Weights of a small GPT-style language model, trained from scratch on English Wikipedia: 12 layers, rotary positions.
Each number is 500 + 40 x the weight over its row's rms, rounded and kept within 0 to 999. Layers, rows and columns count from 0. Numbers have three digits each. The size before them is the row's rms in percent of the matrix's.

# layer 6 attention value, 96x96, rms 0.0756, rows 36-95, columns 48-95
084:551491536501517482471482470545490551451448527494446521485514509546498562526433526528506546566499442451534530456454547516546459457482515435502487
087:453503494490438528531547497536455472421433472533575537541511519480548483489501502463538497587574422509494555477549525537466477469475520597535517
084:559486478514531518440566454479512519558568490507456488480457479484492469473414512425486485550489423444528451528431491554521468486473461495579472
090:514516497518521548464479455505511475465482481469444539496545518542562526471529517489493494500546521504513499493493527519518567484507562463589554
081:439526556538511447518504554553469598441443545515487498487482522494547524543565521529511525437487467474519510502506533491471554471514533544417490
085:556477532436523504461493471482490553501497463485482510493493526475450521531428498459538510575482397491502550536558541546493443508482513458507540
084:489477429486519482513488485490539477551421451515510557546527504524491422516483494542425457527491455469504546565501481551550507510475486531555532
080:472512426497482500547522527445495453497528516510566537499532475443529484464542526477484513449520495569465515524452521606448454502510534571486454
086:498497482511542519543500431525491542528479455548475472574527495536566476552495466462471541614519429525521496492524504505512522525563564379444500
086:494548544459553445482509529450495573480541452518491486497503515522496568518498521477546526519569513505434524496585520523472523505539455500567507
087:466505485495510493511507548515474482463562500529464563494516503489565413456525501501498458454474598542486533503516517556526529536450555571511528
084:499485455452580518453561438530512534521527534469471564602517526468557426521497458490459476598489517489556540504446556584508518500497522443516518
091:438490492496536478492498522511485534493507519484467517490437497522470441536472511455524512475446522499501580565397547568449449489501540578497486
074:528455507447556486481527409490505408465554497530555533494499467505548482522465469505504448571527549491463490564565479532496463508483572528518583
102:513512442470532506481507433528531436538476501498417513470505498490506516506468478455493483600492361548483507568459510579510433537482458557473475
084:521481502512436519509511564504523536524446489471460488475471508521466484524523508544528483366560551442481504529532467443506558494519525605509452
087:572483607490450492489543471488469546531523516512541520486494457542562562479545476526558548498442508506457519456495478504524529526496560528504496
079:491568519528506436516542461568528491486496490507493516516513493527496424492523461523488481421516446523463421506476450487456533493549501468444491
082:506478536521488534498555503474540456480536454463504443488535473498589584475528481505483535478524549592526536516485514468502544435531578522546521
074:521506537453425563523552482530480514545535523515457513491528460460537503441493478493441530434542466485481476535501521523477471511498518498512472
087:521498424485525525555520416487464497479496530497477569544522479520466471499544431492492491538428569473524505442468505542499559496496454507543578
083:534478496464501490478537538458534553546558506437540503541512514486502504488505428439570497437525523533490553496543467475507530543493474500526529
080:529493518536439437473521418485488511473504484509522474528462509547525599523489513502506528542460515527500585433524477483534470556488475527469498
086:454469452508465547451507523462534523574573522550472463452478498505455498436512489552473516430484544559516516488475456448461514530500555534537488
077:450539442551463545617498508426472527528536484492426459520474478475562464478513506492483495494531479514506449532537426485453554493521474531512455
089:472522518553545514507491487410484524469551451478514470447492522494463531479549460479552498495599552572527478488554447488492536482537524407509482
084:492490485502498556426545519534525516511480534524500526443480553499559479459491524530515494512518471499599459623544515443513489493538474549505542
076:531458468500429491589553555518489495499460513522590510533499460506409432451545477518472447505462512534429509459498456493480469511535540497544486
104:543607489498590470482443501467504493489407437480480489428485518512548486473476560554484530498542462528567445514549481464511445488512458547514524
111:611513543524510506604490547473499506475465439474477466499558486504540529548476492537397531441467525443484512507470480489474506482522489531481484
104:474510526511488480500443454495519480497532465469449420486487463488511508466491464461429514526522479426547498457528500514527482498478589487348480
109:491524506487493494428489502454540576579519543529552468586503535572451488500512497522494474524522579546457511418503546455502585499496472459537517
103:426543462493513484479484446490520529400500486498530503484470549468490539501553512500562509455546549453494555478361504474525534501417483506557507
096:571515446542450565499539534513502459478535546465458501522554525479511481509483466544582467424493512479486506437550494480468528516454518471538486
100:501539516440480542536445554468507517455534487455524518497511517524431567489491608520458541482468452432537585494493490500469497524468476473555492
100:557476470567465492565564572504505496427491573527522485490527492471518469491498436467570508486512508502476532456531464464505543496465504415498484
095:548540484447524473579463569469467474498484441534496460467522486429563508500577460487513542441468544505479452503422471520485573510505549530511484
107:468486458509532523422556442550521495509460527477563418498555486510514504512487495494475494497561550483567387482459514557510489504474470493404489
107:454483377550511477508496545504522546430543485521465471456502491489485505542465415505558516429560519425469492523548508548533452513544491557502468
101:530492511565560529556434430466547512538504540498480519481496531507407515496457423486438508509440573483554481518473458455502578464451573413577543
105:451498475465525482420461484447493550442403537496500459458439490537494473453536452505464516501485549439547463552536502503527548491493577442457494
083:516465494422464504491456531575470505499586516452555507495527516521409520523608463492498536463436519499462594485474488544461440476521488494569538
089:582504442508519454462422448514472553516523490462502496483503529514494479485491412522525509469437476379429499483480460468493539456488563523450485
107:588471557512523513468584496529517502512549571506499506485549491464503464485524502460480525453434525525461537474440506520516519538525493504491477
088:432472509474485525552470519475477475531475556519520448514488529451485442463483508523477510555508532450451496517498510507505383467543509497548489
091:523557568456497516539478549472507534543488540475469510518543524464474529488430539516427514618412507504558539443507481497521514482535504557464488
088:504552473458491503539455469520472531471515514512447494547448500477477560516447447539505494581455604479547612502527484512523556502459532469546485
104:507558504530540537424556483504549465444558501487509551472574514500539535567541470523491499491468500440444504467456493564502512534428538532476517
101:539479468520485544507610485501573465478483534523483489440560493505576489501472490505501489474451395511531469512455501487552487486468433547602483
092:548608511498498477562544506543541463585585499532504491618526459553486524451518531467447489515585479419514474491520453529509463532477536495492485
094:539509513536470451546480461496489537543411506486426508571547486533487454500468453498529501605509466468534479466449525552466482493505562498499474
094:419489524528542553496515547477487542399524488469459455499494476470540457470406526484486535506518573424499553546577492565476449478475520565405529
087:516468516552496490404485484487492515531596484533511554492511445556484521488535562468520504486547462484444477453443517516474451515512524489482465
091:482453475516512454551518481576470474510517501520496515447479512516572484508574475471502501520526515530440422380417485508505479526454412471486489
093:519526551484487585449582533401531520574457535537582510514496518492410557468510437550468487535491438452491445546482508536485476478526461540447488
083:496489525552498526479522486530481469527603495436567578571560513535525463522485535559509461519478426526442490509525469494451445522446465478416491
081:486490574434479574546561486477512451482492505573513399597487519424586484482531568459431477537537561562481493566461478511493515450525491570510444
092:527543428467533577431388429502527525448488474528550523417436494542527496471575471517431489473466491445537524495496509480524492540540519506520501
101:471520522514590454513447504466518525476402474531434483481443527490474511525445559469520492500574434574490425518528506416524489461547476502527524
103:524440536525523480507481569436511479491429477524537472545513532487479434485473465532441497486454485455478502498446540557474556496546553503495448
# layer 6 attention output (transposed), 96x96, rms 0.0664, rows 36-95, columns 48-95
086:475503506517364445556539507524476513518488468495525522507457475446491419592568472472501530530424527570502511519429494478452534511470490573470519
084:486505490549405486430453544502517593476546476493437483431485439520529489511394511473536544504476503530545525536537518438462539551468471503473428
088:500466501421495439475555572483465516495502532523490484479531460490485479426543477538530560476429510501478514434451430452489547515511543501491448
087:514571560584444524551483533504467516507487477495536552529522507499487453540504520507520443510418493538503475521512482507523457493494541517428451
079:475478466552506546494511413577568461526503467490554449548521464532520469507513418464558444542517517481476482524471527526523470502524431458506578
080:478471452528395464489502572489494566501543476528496473467430499476464475539484506476494588491475508513521487440474486470484553489478503584495457
080:471507455490472550492518515478476520515510529473488541440448448520462499539504570536526503467494520541458430489524474512448537444485561543484491
077:493500586538555537436460493549501482483533460512505493458493514551506500473482487526529463529546502430510489527537542470508429538514436407535501
086:476508476499417439483494497465436532501505495532522574500480543408484441560531482541514571518425577533483549529483538471511519511462510573441498
082:452510499486492448523479533475533498526551494465566414544444479486438495432481461457509543510470468464571489501557462575542493464432443470576431
079:492498557544507610467525506481519429546493463478504514484546489604503526419549503484588529526492502497486487519467468524552462492463486447534463
082:492462488441402526538523537486437466528465439552494540457502522511526405512523508533495578527479556515420512504483494485492501532468540498477499
094:501473481504488559457562515491551469528429502503530472456464474530505441494502471517511512517573497491513480442458452468432437449507488459561486
076:467487495497445479532465545446470564469526463455475497467507476466475475500510585570527577432462505546494426518539482491562487538481563505460410
100:462483517512466509429515519496487529495497506545481525415476505475496473544484533519511496502483526482570462444470461427460526585524522495392487
080:541487478532586543482457405530548503502473496473504437516500425523488513542454495507460439499525458484514492548512529532412472421520511483525550
087:507476474544447470570479479421471516494514476507504488506470485527450562476467492515496530456510471500489484561482508526551590560517508506549488
071:524523533514544506438485485518526478515505490464482503506533547441536499494531438521515447573523515457504417521529539478554460498475523501545570
074:468528524454533496546485456512465449503518539535465508574543457525520439500506515536540403460489486510491513525508497557508483541495488468508628
075:524460530509580522429439428561518490517546447543522544511509471514471470535466510533499433477514519482450497527488497475517503576554472504495575
092:476525527503470502547503533445423461537445419519505566517550523509563514515507542502439545506481483558450497550480510510570489483510531525457475
079:501481566472595540465494460489529418534505449534509459542523456552501533406489497512519552488523508476465514513526489515543498484507507435574544
078:449468500510447390529503478469464511460467513525491519543455435460520552516498527494535558485433514568526553583498527446483540496512474503511473
088:550476494479539512514419411441523433496385455478496528502523552521507506520455502532490443497544489471491507563541474527524461423569548507519539
074:449519512537618512406460489585501487505463514497518531515585501460473481545499504531489445512505523496502530474499533507509425477540447518487537
086:503559549519569424503456470541461444522512501499529508599564545461486491455498596528479459483461528470494478456535512512518438473497514426471533
081:528471453525504579531471494502560454493452471488514512499521440543489465591440456493495461513547467501476473431470465564465550508515539551435588
066:506425506445546502462425477452485502490546546493442517452491497509559563491501520515531492470514495517498514616597530530577459505475561477554480
099:551457521524559468500466514411533457504509533431476476564546449475484515430467480442476479464459438461424569493470508509506561494506534512483525
110:503484465505485472421460487435502487502505479491510454488539500408539553519488484465454511532512474493420495562452478491513480500527429474532462
105:495512498403481550479516487433495540607472499502546470430466570570468547480511599504548483473495516495487486461499489504521483527534474497485457
109:523569485497462455541544499560455445438547534429431527472555532414499440488541460457549484499530450499506524515541507516498509499519488551459535
101:463542480468440546513614482489478510520457538547431557517525523485458510576444587480497529531508509490518506425492509560531454555521486500414460
099:451547507544487525543464526551507486489469471480529566473469471447574525629475462471468502456485522482527559516488515468522507508452518468534518
104:507550504536514491458476445511608475473465469524457484486546418450522459521570505417473539547541520485410476573480517483521538496463415464493492
103:457500508522506526455454556550540550466461486456517545484469508489553482601431527525498454488522572499496462406541517498493497518480486548533485
095:483469540493496545465434543465515496506454507472512518499525561507475535567473543449476502505542449447523590475488476592551481497541483500515469
107:469550518495493510557555442513461571502525552526502503447515561373498482553503482605527491424488519473487489471532482488518485454532566559508517
108:490501553588506529537479486448551505527494459458526484503493418426483466579494538555482500492495551469587457436482523527490477485542546510491493
106:471522412521491469464479504484486479561522528509501512503563536411553450607480543514489406526454489540490456462519562557511492422500505538425464
104:492435464498506564558499527515484439501457523515463519472541500432462494519440633554500528465483511507449507443461539549521479468525471465371513
081:483461452514452531501527515589518479529471545487476498541439484568466468522501548490479530573541423530525495583573444564489533534531482488540488
095:488486442601416510548508535555501494510486415555603506563499540484499544496506615491533512498507541515448472512494487461483483451524426489457518
107:477500497471528513510483491588402442406504503556506529437471510488466508552535446562502509454546505518509503562538557449471533524423506437463600
090:502467452504540512493516459491559534548483414500538495531537462505483479535490503556449508490516539559495433483545453532484448509486489574454478
096:467526576517502535511434534466542487472507533485547466476518468479517442488491498490530445471504498505462452550565565522533491413481521449541482
087:482511451534434534487549525412520478510501522447477502458582439435587491524508513435488441470534498512560453546485545521559523462508510476504435
110:490573511431456522440596469452424485481451472516511534447478517476517557475549511535482480565517511431520526584465522468540498486535482473520488
107:463542523512572529516510488493414480484441527523583461512420467526497525471536454469468489509470546495483560486480562426500476541460450448452555
090:533527585502457511465488485479460512505514489468552476439462465523546530497519500563520522482496536541454465476566529519512525571493467533585509
097:504468435497504525479530524458473478524503487508527521468504556470542545515478499500484462482445587589463506524577509495494508525548539513514521
098:512485527516478516457498461439563495469543439497468508475544401441456471559457512561547498482545550481496409486490531520541483446441546475542513
093:554527406417470430505521452599466486477552467547476488509503567522453540524574426520470581503527539496471547539506461448468538555487515525463577
097:475485510439560498463607487480467542558463504542523480492457548526481535529486496485521541515505438524579575494525401534485490499574570586488481
092:481524572479540527498462505521460477413519543447448494544476468464436486471559506538468533478483455455505445551569588534476438455492506455477511
086:527469508497496503393501515552536543456478429568458584515458493501524514444514411530483523560443517478485479595468490466486533440463491495632486
088:555491521453497488499527483462460465429540559435500496503569518449450472519508436535511563463544488505487511476499511521538454554475494479530480
087:553459440493481438540500571493504486501446553433551488555525499494513496454524581446547505508480392475545517492491482475523546450575453563468464
100:505507500546538466546471469434468464531524474467490417537589512500494426422528494463529467530474483461475489414456470515438463551512469521466514
103:471464481531525476476451561499515504431457444476505557504594572452508529539525495451497551510508525501485413526523478481524477426470465491560539
# layer 6 attention query, 96x96, rms 0.1, rows 64-95, columns 48-95
130:468481531531514484539536413514555509525524501489506541488471489489428458525521536457529482513499429577514483486536446558455553597483543541508548
078:528444500446450532484504431508519466566583488540476491493545469461453513532492419492464541508441437510588512490483458491521427472469546505590485
098:552519489510494492464530535494503406475447539485470504454486567511595446534535487464505490520493510645492470526518492508505518541434519484531497
130:534501547533512469493533488500511467523472522483499491457510551500505462549559498441516478514484476645481454486496463532468572601425541525551555
143:456476466481529563543484468503458549485487478528529487516505459485524524489412519553479497507519513397505526495488499465527457410597468497450463
062:566583507466550508426471514503502461424483500500502518440454510481573486470577465501483479498559446535483488522540445498510525512497491546550486
151:526510529536468423491497522467511512527478543456458486434537570549477503528566487463506536516465530548497467485450490546469552566414535454562537
125:478551521556473509478491498455564422546517537446450470541464532518465478539522507443552480506521502539554489510496511523455549553460548544581569
099:518534482478486439401505462483518509524531467507594527569485550538502526511498441499513461512508501536563454483573522550502527470489579464489531
109:470505562458518522517538527417490460513498554490485520431502549434555454480533546535486481498566509535462460553502524505481538489489420437455491
099:449538486448496459488439430538441521460529488460556516483442510511566513506562538474504485571596511461456585568482496535505486540542464473408477
104:539543475500471529513480442582480453539500466484479536533507479441451548523397449541499467515526472504500519505433515483518512508479529441496518
108:537481425454455450581518434474488510529490557553477520546534499501502473487484550496494511466466504464528528455574427477514491465525465559488472
100:449543585448539493520485463473467504452463524453511511457508532531567471465528513491481561518470528508528568435488511480506478460523448506483524
088:511580470489527573462447534524544411510468483480517552430534547468473505441530564472542484574453527584516485542481472513527578505480496437511517
093:516435547465487533536516485512516467347479502555483508483543526476452544567487503459467526509545532472575484483431567485539509520489487434451520
102:514538442506510520518508455522533393536431539537499557478552527462478469472516506516558516500418492494579531547503452524499391437485486479535534
091:474444574483487555525499466483474575475519523530532508484523537513504567476498447478496526527481465471501476584511519565500564487510443487465483
110:483505584483510567605488474535526542460456497488543534454503519467510518493473489470492584446565435533486431535540490442501529474559455465470505
096:456503541532494574518492464486512486514561505516517450440503484506511498497467409527510545482506455513503463435515561478537588461521520517555480
102:490542524534494576507502549516524381498406452489530462527499504431471533510498486470549444516497533495565506483464517462565557494468535456622479
105:501500475448489458492471572496521525502513468495484536441516529524501495493544556486428518461393514503531491544456520511500527490486401468489538
092:466565493596516498423464503439473487538549553459471488527513515473523459460480504498543500456544482538526448456608552467512490485409513492548509
094:490492437468468479499550481527531459457553551499525565523489488529536511560534518488439560434445497510537584574503536418483488513444475468421529
107:439489508481545472574556476486547502410500511454489444529469524506446488449517490419527492490522481523432421507558552500493451513470591535489460
104:540573433487541529385506515491539530550449545483457488514499524486469505435530497507469525502533467471465583512470531461475554510485437550487536
094:603445575420507519443491503518526462471500474560520487471448596476480520512509489556503513503446510479527512588554564471463459480523517431485465
101:536511425534470498410516536527563517527516499544531485517503515481594464538423477524491464514492549576491458480541500453504540506481476519459538
103:495562496505478529536424463434543440453461425520550502561484555519566474485433516554530443499494539509526480452468488474547584494523561463582526
106:488546504432483516404449556496488525536510506467508494484475508513592537506479533472467441468478473473468621494450501431490619574513492508463473
094:468540468492524584417497493525508450489532519505458528483501498468529513494430457509477486557522450495508462525437500515510611481524441496467552
116:512426484477486548555539445522473509437419547489512566446505474512401562520475519503458533429551409469529448487396527496509461547515489507516538
# layer 6 attention key, 96x96, rms 0.095, rows 64-95, columns 48-95
101:497549522521546464454507520363614551566487524467488486482501526486482477479509506468560496441541575480496467535529509534444531513550545485529537
106:447500480561469564542476508477545604458507494514511512482474538542455442468506525440537551540498515522482536564494469511461516598428556449505588
120:469516513558487514479480471416593503506458498446499428475455546501522463545522433444568539533562517460540471564496469518433501538532489555508549
093:439504504559438513464462472502557542478428482429484458458432550512508482523504438465491571516555537451518470576463430500423501552546474522465564
083:559532458461553505536534544550440488526503494573468543520558433478486508471496569552510499504467514536463520451509546486587479485458524495521445
143:465512497561470521495471504457602542490511545458464459428458571516477476518521454482543552529544518476542483557531435540431511552545524523473539
064:496490488552461541497469490520579460492443519444482454465467571509473499539523523478523533515509480495514459508493446550434498486510514541506533
127:523481457430554532487542499508460487503518487547523532515545395459499523468503533587464476491452485505450541461498557496570515462519527465498435
103:471456495458467547486458468496472500471398513480482510541521479550516483434540464508499520469424456452526583542459508403511467515473501478469505
113:388548460458466428495489521523507457523522486537492549507512527455527462520490592517503457514482479480521543556524451470478486481485440477511546
104:524516561447472398541521414523552544468480456528452492564500500453463557562530517438537526524516474465564482534542501518542444516562439569438491
103:520452549481518544459513442532456478467556493578514459428495572524491494566496466506456500544526484499505454435495509574470457517501541538560490
107:525557484541566535542508536514562473517486512425444494477494497536468503476475490475500483480513464480585463409494479419526493569484477561568543
101:510520453507461519525473530575501481542471531440479474526526518458408509473481532499468497557515508483539542551514475477496475507511510477415511
094:411555494402550506512507502544501521448523480496511521438507504475500457504456573539461485563485510478459493540549479532513457480501450559490502
103:500501456586511486514491520498446456591439516496464486493488517538488504568524497506558540558486528471534441513513529473577483484468396417471509
104:473518469562544521525477555509505446544543398415478476454483500487479438470454483462512511519562498550566435472559538446551466525470485544529465
093:456439520469504464592469543474564506471499487515504456509519519546484496470545556478532503455466551511469494529496536466572471550488354486579483
115:512526500461500446501463566542444479526492481500552500495453584537546507513458477466471500545516518454548506476562558534424524532558388481501545
098:530523528519532543471443572505526494491500545482557516467533487466439562421480542532473500594461502500398504476474481516509564480501522486546501
098:442424471592575523487500516455536505516440474491531503414507490485480483500498544568519532506520491478536482559463514528520454523531467472587483
107:444473553482471491515488580503564520523459545467492516470491552496527451526484490507442479483530476529524400454550477536566541501494511518391494
096:436592490496455528463472523492491507415477466508560523425482487414547474457534557496514449520485520494488507469450488499483543535519553511512490
096:514536448479478491524513458566500499508519536430509437570487448510516538530476412531444463558558534499469450405504544500535433536495435529433499
109:518559476483527462486448463529537531521494536533567485489429547484599466508548585500517518453492500450467505510444463541484467480491409467469446
104:434545508470515481516572527505552485434574432475499508532569460523498512519499531494514457497545539468494493523621437454484514500497556514391467
102:487466448511411515575423493490468453548497465465470477488550474481552456538479516549474500490446484512557443510558540436478456481482521507506456
105:434532448526443474485616440499418495549451520419497524518485460529537484561465449516490497529521494525439543509537593462459508474536528517463567
108:565453516498511553541500493548521419538431493452438471521507464436539556490526518537460489501472449521523447577479472482494446479548529508474467
112:485466498442498456568544508528597523417504519575475546472487463476393533609478505528453440502529471477518520481551469459470436505549526566552534
095:443501569491529510478531566446507485578489462546496440519587437547453502475487463445491473550441516517448534529542511434534549524516460422455516
115:571452552505530444504478556437497481488508497566529479533450486536399453496530463473584480549517579455528534492545529474551528521483436463560510
# layer 6 MLP up, 384x96, rms 0.114, rows 0-48, columns 48-95
098:539509517479493421480536516563503539459532476479466514487543551481543581500539451483483582496560550492517491535505464546474452493459469563446476
110:469529521444463473455538512432487534576559535536463430515504554569533516482476438455477519460478537442499457526510425514482506494512426536426514
095:498439465493467531485448486415505434571439542524483487487519522542478455509480518559563490451484529461535510500537547440458480508529524491481514
094:457515472447540477515479515466540567454495510529515531420568503557432536470525551479500472474444434506509475516364476449453515528559498523544544
110:522481498484558514539519539508466479555459613504537534493512559521462444499449533502427512547481568525495415525453489545430438489459458490487551
105:445518531586551535498520501506486423503549600475464533493444533482569421501464500515519499515428596514518496538502519464490461504400529463466506
077:455519452577515498545536412427511519486565504428460479464464484485454514529528541540572455506476428500475467534504493490457517544504485480550496
105:546467484517441475467485495518547509459445523409472540499427506515514528507533542479485546544552526495508528522558524462476447518505489517501537
096:430538527547512485514445514470527476513463565545545519464490502532511399498501489523534542531456523420560536523488494528486525504535526522490527
079:456499559536485461523504498510564488483472535460432428512493580531463553563557559446488549504538445536552459520479543474461519538453505479491564
096:461526459474543478414540517431523483478457535471524520476519498521447453523540553508467465476481507520495403508468533500462483550438460511513515
114:521541621491454577519523512469494510461532561449500442460514485534527470506470502483514490496470504415472546510484500516496523519457478530437566
110:505476557531492524515571435497457533457528566540513491431522508550547457512494441436487506469459466529490514493604444476487558507482487540461522
105:545513524522552463491519506473468456467547509528438434436504473484534594464477482461585521437495499507523505469488519476480573515548566577582550
121:592475507487408479483473484436550494481602544536513459499510520542568566501520460491516494482436469533511476483506522591458487552460471466523495
097:484522448576457502508491536504493475559514509487476547484456477556630474584498459511496507458548520519492384476516437563488439519449537497481502
108:524528541525520540466484483449505508491547624502422452508553493577505461523508508435556486470576489506455480483446490435476498498502474549517555
115:494517504539580548588457425425483513497443571438495530499533507602514454497500486492517513517492505536501398500417435487508527502430488438493529
103:453489501479555550466532536475519418527471575460509505517518504507440443481557495515539471482468494506519453461474519561461523515409596497507478
092:485480558462451474568493495465527460472536549512500503487454537493505562526522447465466488476460487546519514563442399479439561510557483570456495
106:517492518544478561548483483435516533418450612471513406534551516554505473488470530474479563552506509477535471550527489522484424495473481473503483
104:530486501455452516476436515514560471488546488494498501509402490532447536586509442484507509441601473445521500552464447524443514557543494590474512
084:548524448566361523526447499519457510449487473402477493423462524450490541516531458508502510507550488580434488508491477558473557468502527490561488
101:580519448475455456462457516494584474536535474503429486524520531514479546545482455426516503469526515539487406490506567456499510481359505551521484
112:559536468474382497459501522533516501579493483485474507461359504504540520485543406423495595490534475530535492552519519493480486568500517494445508
105:474525484498468461472447546512504510509451523513486486410500524505548403519533480498524513480565496507482429501560451551503461537476502451465548
110:529497516535462487430481462511552444531480441473508461514390487528505579502531470385590487495542519471494517539558502558473499556470512481473488
119:491512552501512489522516488575503499515527513510418384347541525491552516527490482458437536453563520495486489472465482486473545487548523555504487
116:485427546553559477577526509490519519521486510496462475423540508538501444599527534482470497465512494561454505466445445519467514569460477453584519
116:588442495514495482513554502533556484504494489455547476441428518527494474470565420490472499539513492509506547503565511614481484532485479470503526
105:471539574548435460477507487472493519503547511443522417451516518516552422511484465523518507529457525466464516561510463486499427497466460546531538
091:514508535490448456525457475523509549582440491425542494466391497485484453476544547468515479549561567533470493580487459538473469505520467511479614
099:572529459544446460573489513458494474602424491480457464548519520497477443469535498522489500566538481530471449524492508590513472549541487438504458
127:470470440522459565512533538469467413524440544465526506471525568495521465506504472514508471519522512514488454492526508510432513510554495489540527
099:543523510498439543487484527510468472465535465389513505507440556520563545546525496440456539487455433506478488528469523522483478525493454496507547
065:445535533552468435491447512516557438535491553436467411454471517554466494493588434480500530515459518506581469542505499560453536534510515496536532
096:605458539493512426513529551479540493454497489536549504449496535488504581458497434521584487461542468565457447533548484500443504545534486515500531
112:522528520493470412507498561583510449499515440506550517530439536464485492538474475484509483541516493550510524503463523605514481526473532524479490
113:502519513495474523505457540417492487524443569427533490425396479545616418477483515482564566470557482446531473515524501466507501492510469486530541
103:454594461538473526453445498425593550569422515477492555534450529529412414515488493527563513504467547490562511485470478469508521497476494491536565
100:547448496553405489482555512561537505433503532504490454489525535489460554479573360463492521510456499527496541491494516501508567541494597468509499
110:471531511592576456435491491443543534495498578532539479398501481572496473466561527462517475503548439474480503528517485488468486498443545434509606
060:423514523534481446453545517425580496551446501476527485534494557514466487464530510476490502563492495500597440510490445545415506506431521501561579
104:460448544522472491547514510346613533482523539491483449476492485549433498501457524487492539469491566470561429509504466527492492499506507489493536
105:542507552579451436560451580528506498564449476517492493530503554582501565545476522487484506476494506514508522535498525446443535558447562425454488
114:574497469521449498521481534510476421453493476444437498544450506499530484526526431468501516520525510578523532582470423554482614525511517550568528
073:450496479566427472413522497501572505537460515471460456443509552539437495547519491452471504496486526505569456503460500597457536566479507553518551
105:544405506461448417451542556526515388533493510505496457504433567472483517487512436479520509500511485509519476510489495547479554551517492494451480
061:461491458565445489398492493461552490523462503453477434464448549481473505458557487480570548566458503527554511536492502564490534550471484478545535
# layer 6 MLP down (transposed), 384x96, rms 0.0748, rows 0-48, columns 48-95
103:402504496465508512551501534452481433547457459476501494505544484579475479464530547497487474530482458491600530481554525489556555465533569473582545
082:489491482465518536528501563516468550514468469454555473483475498486508530508518471523497447501499544488526502465552573463529537443492558469455460
094:495458466477513485475425498482531576500488529552486481513504464470575435563461493577473493481520520474535530487496489443520478476555482535473485
072:507490460524464432492487516497469562533489470498467516497604430452465442499479533587460521472507514483530454434494462516525464462455438503476516
108:528560532491475484509513552534498446543442528472531547415505496538481430430439517503451438465424472472469548490494492467515452501512518516523551
091:457495527476478572500440468530497495542496545529566445566499457500453514493455577546487532565534516456444548506525487468473517513506566446471473
079:460450528471547553547472549540510467524529532473536463522518437568539452509537533473474510485557584457515482506477496475560479457470509470536436
108:616475526497404501544510442531489480488517520514415492490530466471501504456460461508460496538510441481486530463510528483521518532548457523480491
091:426555499533519541480487459515566491493448500451481510476511529445465489527540432477462509522535499459536491548531539554440528494423562477454512
079:505489454510471452470580467488568537552501519445511453517460518435451568527565492507510570554496489494521442530485526484465483472462561493479528
081:547534494530547474554493530495444458497536481469479515524549483482574464576425553487539469407512514543467479453455500470436480466504501448504491
109:488456530451552446531549518529553526475477470502443471491483452549582552481498478482431500501474574557524510522538509464455518427426528586482498
117:482493570413551491500487459515459442516489499514507448543541488535506534485504513474545505466547549478526488480522453495555465447532551453458438
097:499461511468520540495527479491474529476513534528522501425547393502511500437548436520444543458502470506456550522552461493475422508468512562519559
132:555503474456479471503466483469548533539500549472386493482401523490524528568462475512519564470554516432533448495527533472477411467521542571550483
083:538460493461479468424484476487474518495443542563510441421525515514482558405498504507497470547567555494496475518499500429480564460466523523522543
103:409449532499464525553444404469541587499562556515491495500431505485519494498514541434493456444542527519467519533478492460472480479432587498471518
095:544507503517501452451505534481481428495494572499550456468503532522463387566510401505555516494485520513509510444535492496509524478502480524434542
110:453535587450541482618492497483523517500529443444509529511494470525552451460518496486499575519506528469482525564596479528500467403582526480444537
108:482497469546503499507544500499505533491503494481535500548454553511481509471517457466534566477508459465460463540544508563492433470516520545532434
097:500592559520529537511464453545448500465486497509427432514574529407504505524452494458513529562488468506559470564498540524503466490502430561492496
097:500471516569439493514475552486495533444593489479490565509539455528527525535420491518448479465535513441522534531464417448503567505513491501534499
088:548457527513564517482439539539455554469508494451527524586503432490532499563444466490443501556479518494489487497500493456561532484491538503435466
109:543588432482477480520488505493517505488538522481436526522465498491491509547440538453525510474504447484494462423425523494515437504462453491556488
121:462509492420526470446478518510474514515448427484487534523515483562486557514475500494486537485511529582488509595457549539507440493515546469426452
093:521506480432520439494498497438456452452513544506527451509531461501499546464531488518440545492471461457511481518434567509544558416467391502470463
110:532550489518569464418504394576503540511547522505515501552499479498531471443508528542474501554482429526466489486419548462484537469575472476459522
111:489378538479539498531494579496507502515503484492518549477430464530488469514543491507452567535544538574492578449536456494444498586530459519501470
126:453489514462492515491442405480501524445452451490494482478581472518550436526489494527498569455512514535491512443514459500488498498544517473528553
111:560494474579539556485509489415539532451548459470441481452499503543500502432464504490482507524542472502444517464444508516517485567519415496529536
097:488529587505537439525503525474442444525574556512457495473420470550528423481477501555498495492459515474463489532490466525464465448525478537507524
081:519477460457483536521500471442551501521497486551516491575558461519530463535473444562422519473516532482475474444460511486475564471520555462513453
088:517516407464474467528475441467521462528468409479504537554501503470513493511456548520538443489496478520521593558466486472523466472505473542471557
128:499513463543478532442524549466437496478447534526524485509527566447520541533449499504459484455522517462470532510460471534466515445498488471547452
110:466534580495493481449434544468510485451569510508457425512542469444485468511464484401487526456513479508566491484441574517553553526541494505436506
083:436481506504438495503526477505598540534484518430496445502462557502476521488554468450522589531514483492552462492477529484393487464511557503499520
110:470491424501508535430545488516561515429519538507486451505528474591555571454483469546443523513506489493507493454484473488450524520501496511454453
126:513464448523528517516406535508485531526488543435542518498546448524557471492465550487509442520523497469503555502454453461525443531460505481520472
111:550411521528500520571492498504499530459472482494467540540524567569508552500508455505481431465526453531541520524470523552408537491470466436512482
086:482550483444456522512439563476440497484492479515547465480429505444470500482508524606510496518512481548527453508594511532403557469507466577487424
101:460464532573484450482563500513523512481479519446441429550525506511507470529539505450491498466512465523532477512467461466574474482502514504494470
101:528488460505503518523437435414455526552543466550480490536522511553455586452548598497521466466439464461512517446496490556530485532520494456535514
096:420494519551485495475533468458592509543430519420498448546497559513457517515552507456492575553511512494573441528504504507415482483495551459541543
088:415519516533519536530456524484536552509515546500497504487470534495416461519447574564494498496512559496479458503455494466578550422522452443581588
093:494517500513523469513544553514473472455472435553446479516522461453534527536523538539513535439478515502526513494420495504428513538524510453455507
101:549497524557522480462449577492430483477538492487428514496466505513514531510496480457446445460521487545530498561472484526602490574484472545533512
093:431472494528452504486550445483616564536503490458479446442477563503472514534497514470512572496493544507569450510492517554393479498475516489516554
095:423463531523465454505513588457554500479512492487567558556513490542487425515515504527489567513502561547477555530555472446451489466503516476518429
097:454508521539440512496515479485599509519508510447475484500471579537485526477546490480505612527505526493562484516501538502396507482468520470508521